From a checkpoint of a small transformer trained on Wikipedia: 13 layers, vocabulary 6739.
Each number is 50 + 12 x the weight over its row's rms, rounded and kept within 0 to 99. Layers, rows and columns count from 0. The size before them is the row's rms in percent of the matrix's.

# layer 2 attention value, 128x128, rms 0.155, rows 72-126, columns 0-63
102:44 47 41 75 39 65 60 34 36 42 58 56 51 38 48 65 72 36 50 52 42 41 45 52 57 67 54 60 73 57 55 58 57 40 45 30 27 66 69 36 61 40 54 29 42 44 63 47 54 65 72 54 51 41 47 48 55 15 42 29 52 39 78 60
097:69 60 53 25 73 57 63 60 50 63 48 44 58 36 50 57 61 58 42 50 48 50 52 63 52 60 75 71 37 38 45 66 33 50 70 41 38 72 45 57 37 43 33 44 40 46 45 49 41 56 61 62 50 48 59 37 57 56 38 58 33 53 68 44
103:43 49 61 54 44 49 54 56 48 44 67 57 52 42 46 45 49 48 47 42 45 58 55 38 43 29 29 67 55 60 52 43 50 39 69 56 58 53 52 44 58 28 60 53 32 40 24 24 68 32 61 49 53 48 50 67 50 36 51 67 59 48 43 66
101:47 38 80 47 49 68 49 35 68 53 63 51 63 39 42 64 63 62 49 60 36 59 67 52 57 32 58 41 45 44 65 42 63 52 62 47 39 39 74 43 32 58 40 63 44 53 38 64 36 44 35 45 51 67 53 39 57 64 49 49 43 67 53 34
107:26 58 51 39 55 59 43 46 46 53 48 54 56 72 30 55 38 54 48 58 43 70 34 33 37 61 44 41 61 51 51 66 35 57 30 44 52 45 51 41 14 60 47 25 29 31 49 57 44 55 51 70 54 36 45 81 51 55 56 37 54 46 76 58
104:73 65 30 50 37 40 36 34 62 71 35 50 49 43 49 56 62 51 31 52 39 16 43 52 44 66 69 61 61 51 67 41 53 34 50 39 62 56 68 62 74 31 48 61 38 39 53 64 47 56 46 41 59 62 60 44 30 51 62 54 50 47 35 66
094:71 68 53 25 40 61 29 47 61 63 61 60 50 41 60 60 51 51 58 55 59 46 67 39 77 51 61 46 32 41 49 45 50 56 58 76 51 35 50 55 40 35 33 57 54 62 63 62 45 71 32 48 40 72 51 56 37 31 46 49 48 39 40 43
099:60 57 33 51 65 58 27 52 64 54 48 50 30 82 42 62 47 46 47 43 45 41 26 35 30 53 60 35 65 28 45 32 73 39 24 65 67 37 36 69 55 60 44 41 42 59 56 54 49 52 50 40 66 70 68 76 49 55 50 41 54 50 50 49
105:52 57 48 43 24 49 38 22 54 63 38 51 49 42 72 49 59 54 38 59 48 41 64 32 65 52 31 45 51 52 62 35 36 37 69 46 48 42 33 61 45 36 46 49 52 46 77 45 62 69 65 47 44 48 33 52 39 58 34 55 54 66 60 64
113:65 56 51 49 64 53 63 68 48 41 46 44 28 51 76 55 77 66 57 41 61 54 30 58 49 53 32 44 46 69 42 47 61 41 63 74 17 59 65 44 54 79 52 52 44 49 60 61 50 45 38 54 52 67 59 44 55 44 54 53 33 53 52 57
108:59 51 55 66 50 58 52 50 55 68 58 53 53 47 54 54 83 46 47 43 51 27 51 25 58 51 68 76 48 35 46 55 75 66 62 35 49 48 35 33 51 50 50 52 52 55 52 30 74 60 47 27 63 53 60 58 39 47 57 28 48 44 32 45
090:45 37 38 63 19 54 30 47 34 66 42 55 62 64 51 42 49 45 54 35 47 46 41 43 84 54 43 36 48 45 57 37 48 43 35 45 55 55 59 44 45 38 57 41 58 52 42 69 47 74 44 47 40 44 40 43 58 84 28 60 60 46 53 50
107:30 28 44 63 56 38 38 40 46 37 36 56 53 29 39 71 26 46 60 53 55 56 28 66 52 32 52 40 66 53 56 53 35 51 63 32 46 41 85 47 41 50 50 40 32 48 45 52 42 54 76 47 60 75 42 46 75 51 48 57 30 53 64 34
121:48 40 50 59 33 45 46 53 62 56 48 77 57 73 45 62 45 39 52 57 59 52 33 78 65 61 65 44 60 52 66 49 71 45 42 48 58 42 33 70 54 53 31 58 66 45 61 50 42 50 46 31 53 51 33 40 32 63 41 32 66 44 54 50
104:38 58 55 49 26 54 48 64 42 42 42 73 31 68 38 46 39 53 59 54 50 44 57 71 72 40 40 40 50 35 59 43 47 32 35 49 38 60 50 47 53 44 59 77 49 42 53 61 56 51 35 51 51 69 60 49 49 45 52 45 59 26 42 42
090:46 49 62 42 71 66 20 49 53 26 79 56 39 57 63 50 52 53 56 56 43 43 45 28 54 53 36 31 52 41 65 25 49 67 40 74 35 52 49 41 54 45 61 51 45 48 67 69 61 60 68 56 38 45 30 46 41 45 34 48 65 28 51 46
091:58 52 43 53 55 47 54 55 44 63 42 46 39 55 45 50 34 69 45 52 41 62 46 68 48 55 49 31 57 61 50 32 56 53 53 58 50 77 43 63 41 73 43 76 36 57 43 64 62 44 59 49 56 39 28 46 26 54 21 63 56 53 40 72
100:59 55 73 61 58 30 58 57 51 48 23 42 37 74 22 38 49 56 46 49 46 42 67 46 63 28 57 23 49 55 48 51 45 40 44 39 59 46 41 45 56 24 61 58 47 45 52 37 51 69 30 40 60 48 78 56 48 55 36 37 50 72 39 41
100:68 68 56 69 59 37 47 66 31 49 24 45 33 56 53 29 62 59 59 58 41 60 35 35 50 57 52 61 40 57 71 44 31 63 56 52 38 59 51 48 63 66 41 60 48 52 47 54 40 36 21 59 63 59 50 53 50 49 50 39 43 34 59 41
104:28 50 56 46 46 40 65 41 61 28 76 34 44 63 50 36 44 19 63 65 61 64 80 55 64 60 48 51 60 44 45 78 33 54 30 47 39 48 37 30 24 48 63 48 63 59 42 53 35 67 58 50 30 34 38 53 65 52 51 22 69 54 45 53
115:50 43 49 59 47 36 49 52 43 44 33 37 64 54 45 30 42 78 41 28 36 43 56 60 24 70 63 23 46 65 47 61 37 39 80 62 66 40 65 60 42 61 68 46 38 47 61 54 58 73 75 35 42 33 62 47 41 42 54 42 60 55 45 27
092:38 46 50 55 62 48 53 54 61 68 35 45 38 59 59 70 53 63 46 50 26 50 63 46 45 54 40 54 54 46 45 55 59 48 46 35 71 44 17 45 44 44 40 61 57 63 44 26 62 60 44 70 53 53 32 41 38 78 66 44 26 47 58 42
113:50 38 30 71 51 51 55 67 44 56 55 34 39 33 58 56 54 43 36 32 77 45 45 62 55 49 58 55 56 70 73 52 65 53 54 52 40 65 44 59 39 42 43 46 52 68 43 47 67 47 35 17 65 41 35 45 34 30 63 32 55 71 41 53
104:70 59 52 69 57 42 40 50 55 42 23 48 57 56 45 74 47 52 45 68 58 39 32 42 55 46 41 60 77 46 53 71 45 45 32 44 51 58 52 56 51 28 35 61 54 35 87 67 47 59 45 72 50 62 57 49 42 56 46 60 35 54 39 58
106:41 43 48 69 35 37 58 66 39 62 37 56 52 64 44 58 47 39 66 56 42 49 48 45 40 83 39 56 60 48 67 44 37 51 52 37 58 58 50 53 47 35 48 49 59 54 76 27 58 49 50 59 85 33 57 41 44 36 65 43 68 38 55 56
106:27 70 59 57 48 57 58 55 47 57 50 37 66 68 34 59 73 53 46 38 50 37 54 35 67 54 56 49 48 71 37 63 52 53 48 62 26 31 54 58 64 25 52 62 47 37 31 57 45 63 69 52 29 53 54 70 61 63 49 43 43 47 58 62
100:45 46 47 74 72 47 64 41 42 51 45 45 61 53 67 62 46 43 61 55 60 58 39 46 59 55 46 65 56 61 58 50 17 69 42 47 43 37 47 49 54 47 80 56 43 58 35 63 65 66 51 55 56 54 53 60 63 48 47 33 57 42 45 58
090:56 24 52 58 60 43 48 42 46 50 54 47 57 62 52 55 46 64 35 53 54 64 64 57 52 57 39 58 31 27 26 51 69 43 46 54 52 46 42 43 43 43 32 42 60 50 45 60 62 60 60 43 38 43 57 44 46 65 42 49 39 34 62 67
099:58 34 45 51 66 52 43 65 41 51 40 21 44 59 58 35 46 47 45 53 65 55 44 38 59 36 46 49 39 88 32 36 51 74 57 45 52 36 22 59 65 40 39 66 46 34 37 51 44 55 60 73 57 63 47 59 56 58 52 59 41 62 62 31
094:38 43 55 69 57 34 41 41 30 38 42 54 55 63 38 57 62 68 55 57 55 77 61 65 76 62 60 69 44 79 59 59 55 46 50 37 33 48 45 59 46 48 42 51 75 29 52 53 57 46 50 61 45 37 56 56 64 45 78 55 66 40 52 48
108:31 45 29 44 55 68 53 58 46 64 49 45 65 40 48 48 49 53 58 62 59 66 57 51 42 55 48 48 56 36 38 69 47 49 41 50 28 44 45 58 55 32 48 59 44 63 60 52 48 37 59 47 41 44 45 50 65 62 47 45 34 52 54 65
106:55 49 61 51 69 25 52 55 43 39 35 47 62 48 24 54 68 62 44 35 41 72 40 60 39 44 46 40 34 39 54 61 31 67 28 69 70 62 44 60 51 67 71 36 60 48 56 49 37 59 43 47 49 57 58 38 55 37 48 69 60 58 73 57
093:52 45 61 70 57 53 59 42 38 58 29 40 50 49 52 30 52 51 48 28 52 70 54 51 51 46 49 29 56 46 46 25 46 59 52 48 52 76 37 57 64 49 57 63 42 39 45 41 31 44 52 50 56 56 70 51 60 68 34 45 37 50 39 58
097:50 56 55 56 68 54 39 55 39 40 49 39 55 31 43 65 42 59 51 32 15 70 30 45 40 44 53 24 41 54 20 36 47 60 53 54 53 38 70 57 66 49 35 44 77 50 53 64 68 60 51 64 65 53 79 62 48 56 37 35 69 42 66 36
105:48 48 57 58 52 26 51 46 48 49 44 70 67 30 48 52 38 44 47 70 44 38 58 35 48 44 39 54 46 50 47 42 44 75 52 59 37 46 66 44 42 49 45 54 57 27 47 48 60 37 44 43 43 56 40 63 41 37 41 42 51 31 32 50
115:59 58 41 54 41 47 46 47 52 54 60 63 68 50 64 37 33 50 52 58 44 54 57 49 50 54 45 74 23 34 53 29 46 51 56 26 63 59 34 45 51 54 38 52 66 38 44 78 67 55 24 52 37 43 60 52 62 64 57 56 71 48 45 60
094:41 57 63 42 45 62 67 47 36 53 45 47 56 45 51 43 44 70 57 48 49 20 56 57 75 74 40 48 53 39 47 44 37 28 62 42 52 54 58 46 44 60 64 49 49 61 68 39 65 56 50 53 69 43 38 27 34 51 28 33 35 37 48 54
100:41 72 44 72 59 67 26 59 77 43 64 35 71 49 70 25 53 45 51 71 52 62 40 71 46 52 62 47 55 41 60 59 53 44 50 53 22 48 31 41 53 62 48 57 53 64 49 49 72 48 48 37 42 53 38 54 33 27 63 32 57 45 62 57
090:53 55 51 58 48 61 45 23 53 49 50 44 38 44 51 66 51 31 43 35 49 42 43 44 59 55 53 58 65 66 63 72 61 67 62 51 58 76 48 50 65 41 67 48 50 41 36 44 50 32 58 59 46 41 10 51 44 38 60 43 51 65 58 43
093:72 57 36 47 68 33 47 36 48 55 44 41 42 33 66 42 83 43 54 43 45 58 45 63 56 34 44 38 44 58 66 46 53 25 51 51 50 63 72 30 57 50 61 39 46 38 58 41 38 53 13 46 33 65 70 68 37 38 45 42 46 60 38 59
124:36 64 58 52 56 30 54 49 54 44 36 27 58 76 19 41 45 61 79 31 46 71 52 42 47 37 32 35 51 36 50 62 39 43 52 58 52 52 60 39 65 48 62 34 64 39 46 65 42 64 63 46 65 54 54 37 62 35 59 41 41 53 59 39
101:43 37 37 56 54 37 69 47 49 48 09 78 41 56 55 68 40 57 52 53 46 47 59 51 54 64 55 58 40 53 59 63 42 45 58 51 33 67 48 50 63 62 60 44 36 44 64 37 47 47 57 40 65 60 48 40 50 23 53 32 58 67 59 42
092:50 32 68 46 49 67 44 39 36 39 36 61 48 40 51 44 50 57 41 43 37 72 52 60 65 41 46 53 45 67 65 43 57 39 51 73 57 69 54 50 60 52 58 70 73 39 58 55 42 43 63 31 69 57 41 41 22 48 50 47 66 59 53 46
102:65 46 77 71 52 42 50 49 76 46 36 56 38 42 65 52 65 41 67 43 52 65 52 35 67 54 55 49 29 31 47 61 44 45 56 49 39 14 49 39 41 61 44 43 41 52 38 66 46 41 41 62 44 58 69 54 62 44 28 68 35 53 36 29
086:69 50 43 54 46 46 35 50 56 59 49 66 52 30 52 41 57 56 27 51 64 39 47 60 54 41 51 36 38 71 49 44 28 73 67 50 60 39 30 35 49 46 62 55 74 62 34 57 52 41 44 80 74 61 32 51 41 52 65 58 69 34 66 44
107:60 31 40 35 68 48 37 36 42 63 45 70 44 64 52 43 35 56 39 53 49 55 73 46 62 54 54 32 37 62 42 47 42 51 48 32 47 38 47 46 20 72 33 32 39 65 44 36 46 44 68 59 37 63 67 47 57 51 74 47 60 55 45 56
112:39 43 68 49 52 54 54 58 38 58 53 74 42 38 46 45 66 52 56 42 42 73 49 40 49 59 60 47 63 25 64 46 50 77 53 42 54 40 60 25 69 65 49 35 37 55 57 50 49 32 57 51 47 47 36 53 72 59 58 39 41 35 56 49
102:64 54 37 49 65 63 55 66 54 76 62 42 56 47 41 75 33 42 40 59 49 52 50 32 34 29 60 69 65 37 55 48 52 41 31 50 55 42 76 56 34 40 36 30 55 36 63 55 39 57 53 47 42 59 52 53 44 52 65 44 57 44 43 53
110:45 44 33 47 80 47 59 49 50 62 44 38 57 52 41 61 68 53 51 58 56 33 68 74 53 40 43 69 60 58 28 48 61 46 52 61 49 69 49 56 45 26 33 74 33 54 47 47 60 33 71 40 34 69 66 61 30 59 49 48 51 43 40 41
096:52 51 33 80 35 63 48 52 38 39 45 61 35 50 54 51 66 43 46 40 37 40 61 51 48 57 27 41 55 43 44 27 29 68 49 68 53 47 43 24 48 45 63 59 59 53 42 68 46 45 46 35 49 54 57 45 45 56 42 50 70 50 25 37
097:41 61 76 58 56 36 50 57 54 37 53 53 48 66 36 54 65 68 61 47 33 55 61 24 57 49 40 34 49 20 52 50 56 66 42 68 44 22 33 24 58 62 49 56 53 58 33 46 30 43 46 45 51 48 45 58 56 56 48 61 39 31 25 43
102:54 67 47 44 30 41 60 48 68 50 42 52 58 41 63 38 63 47 35 40 60 63 65 52 43 39 58 38 40 50 36 81 59 28 51 61 30 55 37 54 62 60 20 41 68 64 65 42 40 45 48 62 34 48 48 85 37 36 39 38 25 29 58 37
114:62 44 51 40 65 70 56 26 41 75 43 47 59 51 63 65 60 39 33 51 33 62 49 61 70 50 51 55 50 42 57 53 52 66 47 62 62 54 63 58 25 44 47 22 57 42 43 43 67 50 32 64 57 54 41 32 67 53 49 80 73 49 58 49
107:49 75 46 53 45 46 66 55 37 60 41 33 55 42 46 42 52 63 21 54 40 58 47 63 32 60 59 42 46 53 40 24 34 70 46 45 64 41 46 65 46 44 40 49 65 54 44 38 42 52 26 61 47 36 58 43 54 68 52 74 58 34 63 58
098:70 56 47 54 56 63 54 51 18 35 31 49 41 38 41 41 55 52 56 40 57 53 48 45 50 40 57 71 68 76 48 53 56 48 26 50 62 35 71 30 59 27 54 71 60 60 78 48 42 47 62 49 52 47 60 31 60 49 53 58 46 30 36 51
# layer 2 attention output (transposed), 128x128, rms 0.137, rows 72-125, columns 0-63
103:56 42 43 23 44 50 31 46 49 47 47 69 37 33 34 56 37 54 55 67 38 35 11 32 37 48 47 44 56 40 40 63 62 33 30 36 33 36 49 48 29 60 45 60 50 49 24 50 37 30 50 49 41 54 41 49 50 46 28 43 57 45 64 30
089:69 49 38 58 26 49 68 37 59 54 61 48 49 50 67 39 29 69 56 36 27 59 43 44 57 62 58 67 54 60 52 46 48 59 54 53 43 19 17 65 38 53 50 60 43 42 43 27 50 43 50 29 45 46 52 53 49 74 69 34 32 55 39 40
103:58 69 48 24 61 29 28 75 38 56 59 50 63 75 33 59 38 43 47 44 34 37 53 42 48 58 64 52 63 47 55 39 54 52 44 46 53 60 66 44 60 43 34 31 51 76 65 47 53 65 68 60 43 58 60 42 64 44 25 57 52 62 51 53
109:50 55 53 68 16 51 40 59 54 39 59 38 69 51 61 38 60 33 40 45 61 58 41 65 39 63 48 43 44 37 49 37 37 52 62 40 61 53 48 53 63 38 45 55 44 46 67 41 47 40 33 57 48 50 36 34 38 45 47 43 15 55 59 36
099:27 24 42 30 44 47 59 54 53 33 54 58 60 38 48 57 39 38 42 72 57 60 37 53 45 44 64 39 36 60 54 42 41 49 77 59 59 50 60 65 52 31 55 39 69 44 14 71 49 55 34 45 56 47 62 42 53 60 51 55 54 66 40 27
113:42 44 50 38 81 43 45 52 42 65 57 52 56 58 45 43 64 55 61 58 53 52 52 52 54 54 32 48 50 44 73 69 53 68 55 51 62 69 62 67 43 70 33 66 41 63 41 52 58 47 63 52 54 46 40 42 51 36 70 49 49 66 68 63
092:50 40 64 46 47 50 54 32 40 56 55 34 53 66 47 49 52 58 56 49 23 32 52 54 34 66 27 47 64 36 59 41 48 41 48 62 73 52 45 50 76 32 53 44 30 50 51 53 49 64 57 52 35 55 36 70 52 42 50 52 46 63 73 73
100:52 58 40 62 56 42 40 77 45 62 48 20 37 40 41 28 61 59 41 74 66 55 52 49 41 47 37 36 44 45 54 57 32 54 40 42 56 35 60 45 41 72 30 51 51 20 49 43 50 50 49 25 54 41 64 55 54 34 34 56 58 68 38 36
113:41 44 64 55 62 59 49 23 49 46 59 58 41 51 43 52 61 44 46 17 43 83 13 36 30 32 40 64 60 48 56 50 50 57 56 47 39 52 51 51 64 33 43 44 39 66 34 55 66 56 44 60 62 47 27 55 56 48 47 45 73 61 65 49
104:49 59 64 52 20 68 45 36 38 62 49 46 38 68 49 76 58 34 53 42 38 36 45 32 41 43 78 49 39 51 42 57 62 54 61 31 46 34 64 34 44 51 63 53 54 29 55 42 34 41 60 56 29 45 62 37 44 55 46 52 30 60 45 16
105:70 59 43 49 53 46 50 49 42 51 60 40 46 51 65 46 59 50 64 51 40 62 15 61 44 42 74 37 64 45 52 58 36 63 36 36 66 56 50 55 45 60 37 40 46 38 46 51 26 52 49 63 55 48 44 66 80 39 43 51 33 37 69 54
089:60 44 60 49 48 29 53 36 66 78 45 38 61 40 34 51 47 36 46 46 45 64 43 30 48 55 27 56 37 32 58 38 31 68 29 47 32 65 38 16 42 38 29 35 50 55 45 58 63 54 31 38 45 56 37 52 46 69 47 48 55 70 47 45
106:49 58 27 60 46 34 58 61 74 67 51 51 51 45 34 56 24 23 50 55 52 58 40 56 49 78 38 62 47 46 55 50 73 49 74 51 43 56 49 48 60 41 58 69 48 60 47 51 63 35 61 43 61 36 44 32 47 75 51 42 85 45 41 52
114:40 21 53 37 63 31 74 42 46 65 59 43 47 27 44 37 51 57 38 56 62 49 62 41 54 42 49 32 46 60 73 49 29 63 52 63 63 44 28 42 36 53 58 54 49 52 44 65 41 47 57 65 55 48 29 40 57 44 54 26 41 41 63 46
105:46 45 54 50 50 34 60 62 42 55 55 35 41 57 54 18 59 26 68 55 45 41 49 57 59 49 56 43 47 38 38 61 60 58 55 44 59 37 53 24 40 53 38 68 42 58 37 56 38 39 60 34 46 69 57 42 73 57 23 44 60 66 59 64
085:38 72 56 46 65 65 39 25 43 40 36 37 51 41 28 51 35 52 40 54 48 20 54 59 25 60 39 42 48 51 53 47 51 32 56 49 53 38 40 40 54 39 59 35 71 43 56 50 44 55 43 59 55 37 50 48 45 49 41 52 35 68 40 29
088:52 36 59 50 43 57 57 56 45 35 44 32 57 39 55 47 69 47 48 31 53 41 59 55 52 72 77 51 56 67 62 44 43 61 53 38 40 33 53 59 44 65 36 40 46 56 46 21 57 56 67 55 66 38 51 58 46 65 55 52 31 70 44 68
108:59 53 57 65 34 61 39 52 33 38 49 55 68 39 47 34 43 36 35 40 50 79 50 43 39 36 42 23 53 39 36 66 25 50 54 43 60 47 57 59 54 22 48 59 57 50 50 53 69 51 43 34 60 52 63 54 81 41 29 56 65 46 51 55
107:50 46 51 57 42 60 73 31 51 62 60 41 58 58 58 48 53 43 53 55 33 51 49 65 51 39 64 54 50 48 59 39 26 36 66 54 44 45 60 39 53 54 65 61 55 47 48 63 63 64 55 56 67 57 48 67 35 55 65 79 31 54 58 49
105:53 51 45 42 50 38 40 26 35 22 44 58 50 37 25 47 42 48 36 64 40 47 44 54 45 29 50 42 44 56 54 43 46 29 37 71 55 58 38 39 46 45 33 44 40 49 48 49 57 52 39 45 53 40 45 40 38 62 31 67 63 39 59 61
106:67 56 43 56 46 64 44 72 45 40 60 41 62 37 61 67 47 49 45 40 52 42 37 45 58 55 66 41 61 32 50 61 70 51 54 52 46 73 57 43 51 50 28 58 54 33 36 47 49 59 60 29 66 50 47 24 40 69 39 40 54 58 45 58
099:40 48 43 56 35 58 66 45 38 55 64 44 43 75 81 32 69 57 54 55 41 71 54 64 69 48 43 49 52 66 59 48 38 40 51 48 59 57 45 69 59 78 40 42 48 42 44 47 54 51 48 66 86 60 53 46 64 56 22 52 43 31 61 60
123:86 59 55 56 51 66 45 44 59 43 59 48 63 50 41 48 61 51 50 38 43 69 49 52 51 54 45 34 45 45 51 60 48 55 45 52 44 51 46 20 42 44 88 50 39 39 52 46 52 68 49 46 59 61 43 48 37 39 52 46 48 53 61 47
100:50 20 67 36 65 40 52 37 45 65 48 36 44 55 50 48 31 46 39 38 58 58 49 42 40 30 36 54 46 29 65 42 28 71 72 60 39 32 55 47 30 61 53 63 49 39 37 57 54 47 57 65 50 41 57 55 60 32 74 47 58 34 35 32
104:52 38 35 57 66 49 66 32 35 61 58 49 54 57 45 39 42 51 38 46 63 35 37 56 53 35 48 54 58 70 66 44 60 67 55 37 52 59 44 55 38 59 65 43 59 56 50 54 44 50 50 49 74 75 57 58 63 25 42 47 52 45 47 70
102:65 52 71 51 36 31 64 44 45 42 58 60 47 49 59 68 52 38 51 64 38 56 45 61 31 27 53 41 56 68 56 50 46 25 57 70 54 67 45 58 35 40 31 60 30 45 41 53 59 51 43 61 49 47 51 70 61 35 29 60 45 60 46 40
101:53 70 45 47 55 47 50 56 49 35 58 53 16 48 39 58 41 20 44 25 51 66 39 46 48 57 54 55 41 66 47 52 44 38 71 58 54 48 43 48 26 56 42 73 56 36 35 73 58 58 42 53 41 50 67 44 38 36 62 56 45 50 43 47
099:30 48 53 46 44 43 31 53 59 54 37 61 36 58 56 48 45 41 58 50 53 56 39 56 50 49 59 52 53 48 42 80 42 36 41 21 31 65 37 58 39 54 58 50 57 43 73 48 38 46 38 45 43 18 42 48 32 50 48 35 45 51 35 35
102:51 46 55 46 56 58 54 45 57 53 50 67 46 43 54 70 66 44 29 48 42 54 55 41 46 60 69 61 63 65 47 30 35 39 69 63 45 52 63 58 49 53 40 35 51 30 70 49 55 45 63 65 55 37 54 76 49 29 57 46 46 42 19 42
097:58 36 63 40 53 52 67 38 51 45 69 39 68 54 55 38 39 54 51 41 69 60 49 71 60 41 68 54 43 73 54 70 58 43 76 58 37 66 51 59 42 51 72 40 51 49 45 52 55 44 63 61 43 53 51 43 34 54 53 56 41 33 45 65
109:63 74 30 44 33 44 44 56 41 53 57 49 29 51 43 59 31 42 29 45 72 57 38 49 43 27 57 39 40 51 47 48 40 49 62 56 39 34 53 44 41 70 48 38 73 53 39 35 58 48 38 40 29 28 43 41 50 49 51 55 47 66 51 49
099:42 43 50 49 47 55 57 54 19 39 49 45 45 54 46 49 54 42 30 75 38 50 60 57 48 57 44 85 41 46 34 56 38 48 45 40 65 48 46 52 27 48 80 63 50 27 41 41 57 32 35 41 45 72 48 38 46 52 37 38 34 37 22 37
095:59 45 70 66 49 41 64 50 55 39 34 65 37 28 56 62 57 37 49 50 56 29 45 57 51 49 59 47 53 68 55 38 48 58 62 41 42 52 59 36 46 65 58 45 23 43 58 38 73 48 57 31 43 54 32 47 45 59 46 30 29 25 47 41
111:37 38 46 31 35 47 48 51 56 30 67 48 47 30 68 60 36 33 25 44 34 22 42 39 48 55 39 39 72 40 64 46 33 50 55 45 38 55 46 50 49 49 48 42 56 44 48 38 51 29 47 38 58 58 26 44 49 53 42 29 52 53 42 25
116:64 44 59 43 63 25 53 31 43 49 44 48 38 34 40 48 44 48 49 31 56 28 28 48 29 29 48 57 66 40 43 34 42 26 45 53 32 46 48 60 57 15 55 36 56 54 33 50 39 35 58 53 55 27 35 50 50 31 61 44 51 42 37 67
112:24 51 48 36 41 40 44 53 50 59 46 28 47 57 52 31 48 63 48 29 69 50 63 54 65 52 55 66 54 60 41 56 39 31 23 72 45 39 48 62 49 65 40 43 49 60 65 75 32 41 37 60 48 47 49 50 46 62 55 40 28 66 50 41
092:51 37 37 36 43 62 54 58 62 61 52 42 50 45 74 54 64 63 68 53 60 45 43 35 42 37 72 68 53 45 52 51 76 56 27 34 48 53 49 73 54 50 68 68 42 54 32 59 54 54 57 57 55 69 56 56 67 48 57 55 56 60 47 74
105:52 71 77 77 53 79 63 35 58 40 57 58 32 44 46 40 31 56 59 56 62 22 56 61 67 36 49 36 44 42 36 68 54 49 57 41 61 37 62 51 55 50 66 44 54 46 59 61 44 72 38 54 62 48 63 39 62 62 39 65 53 57 82 40
088:56 63 56 54 51 59 48 43 47 42 44 77 47 42 47 59 59 44 60 40 49 62 66 36 49 60 53 50 38 41 33 44 52 43 50 17 37 62 40 43 64 51 59 45 56 68 42 56 52 62 45 78 54 67 65 40 45 28 60 56 45 41 53 50
096:59 39 84 60 36 53 59 42 52 52 40 51 45 54 47 65 43 52 41 22 34 56 43 48 40 53 36 65 44 35 30 55 42 74 47 64 72 51 62 58 49 34 58 53 73 47 47 70 57 74 70 43 40 64 35 29 40 54 42 51 47 40 59 55
111:50 46 52 51 43 59 64 48 32 73 52 51 76 64 73 54 53 31 48 81 39 42 59 50 52 65 63 48 58 54 45 45 51 54 39 29 63 62 64 44 43 48 62 62 50 46 40 41 64 48 29 44 40 51 64 32 22 50 14 46 80 39 35 72
102:42 45 43 58 54 55 58 56 37 61 69 47 50 42 38 48 62 36 67 55 35 44 51 43 68 57 65 49 58 54 56 37 58 56 52 57 47 39 38 58 48 35 49 80 43 69 47 60 62 34 52 60 54 49 52 45 45 51 47 56 16 40 44 48
088:42 52 31 47 64 59 41 43 69 46 47 37 59 58 37 55 66 21 63 48 45 52 44 61 62 49 53 44 41 33 61 58 52 49 57 33 38 75 45 66 40 43 58 45 53 66 48 57 36 54 60 56 35 51 44 46 47 66 47 45 41 45 43 45
099:44 55 56 50 20 55 50 62 38 52 54 53 35 59 59 50 35 48 78 45 38 50 33 49 51 54 57 27 66 58 49 31 64 41 30 60 45 43 53 51 40 33 38 58 45 24 60 57 36 49 67 45 32 46 68 54 46 47 76 52 52 61 57 45
086:49 75 52 46 54 81 61 29 65 40 46 45 54 41 35 46 39 66 22 39 73 45 53 56 56 62 58 66 60 43 40 42 46 29 54 51 44 60 53 49 49 63 63 53 46 36 43 51 52 55 53 55 77 56 70 50 35 21 47 35 42 38 56 37
107:43 35 51 51 48 42 42 66 77 47 49 43 56 27 34 39 31 64 43 54 52 57 51 58 57 46 55 48 50 66 41 32 59 54 40 46 69 58 45 60 66 50 33 49 25 49 43 52 44 47 59 44 31 70 54 37 64 52 64 40 42 54 29 66
112:46 31 31 48 43 50 39 43 42 50 32 37 42 45 49 41 38 64 59 35 58 44 35 71 32 36 68 39 34 48 54 43 53 47 57 72 75 32 47 53 46 42 63 38 54 63 37 51 51 51 21 53 58 44 56 65 39 67 62 44 42 65 47 52
109:56 30 39 54 51 42 48 52 58 60 58 40 28 39 54 35 53 56 28 49 61 44 51 51 31 45 27 37 37 53 48 34 35 48 41 35 51 48 42 56 29 31 66 45 47 59 32 51 40 46 36 44 38 50 60 49 44 45 54 62 44 36 38 54
111:54 64 35 70 52 39 44 65 50 49 32 57 39 50 64 20 60 53 39 59 48 63 34 49 53 62 50 24 61 45 41 62 36 58 53 44 53 55 46 54 58 62 43 62 55 42 56 57 51 56 53 60 46 30 55 46 58 49 51 63 16 36 22 32
097:67 50 66 64 62 49 42 29 24 51 34 31 38 72 44 31 47 43 40 59 55 54 39 63 51 41 43 49 67 34 52 57 49 47 46 32 46 58 66 35 51 65 52 36 48 35 35 55 43 45 30 68 63 42 66 63 58 55 63 46 59 42 64 58
087:50 63 57 47 47 40 50 53 41 70 52 23 71 80 56 58 33 40 63 66 44 43 50 83 26 34 61 46 43 47 67 42 36 41 53 27 61 65 40 43 48 51 29 52 36 55 35 52 60 62 57 58 45 35 59 49 58 58 52 51 60 51 48 55
111:56 38 56 41 28 67 65 42 42 43 65 62 37 54 53 53 40 72 45 36 27 44 40 47 46 35 55 61 55 33 58 35 50 37 49 39 60 52 31 37 36 41 35 50 30 52 41 39 61 35 69 46 46 53 41 62 55 58 30 53 47 47 59 50
103:60 51 40 54 50 31 81 59 41 46 45 38 44 51 51 61 55 37 56 31 42 52 33 53 73 69 39 56 52 51 38 54 65 39 32 43 52 39 71 67 52 43 50 61 44 58 47 37 36 34 32 65 26 64 43 54 42 56 61 63 30 38 48 57
106:54 64 50 43 48 41 61 47 40 34 54 50 42 46 40 47 40 51 16 42 63 45 51 53 49 23 36 67 69 63 42 51 17 37 51 49 35 37 60 62 42 59 49 54 34 45 33 32 68 46 51 35 69 75 39 60 46 56 55 46 37 46 72 43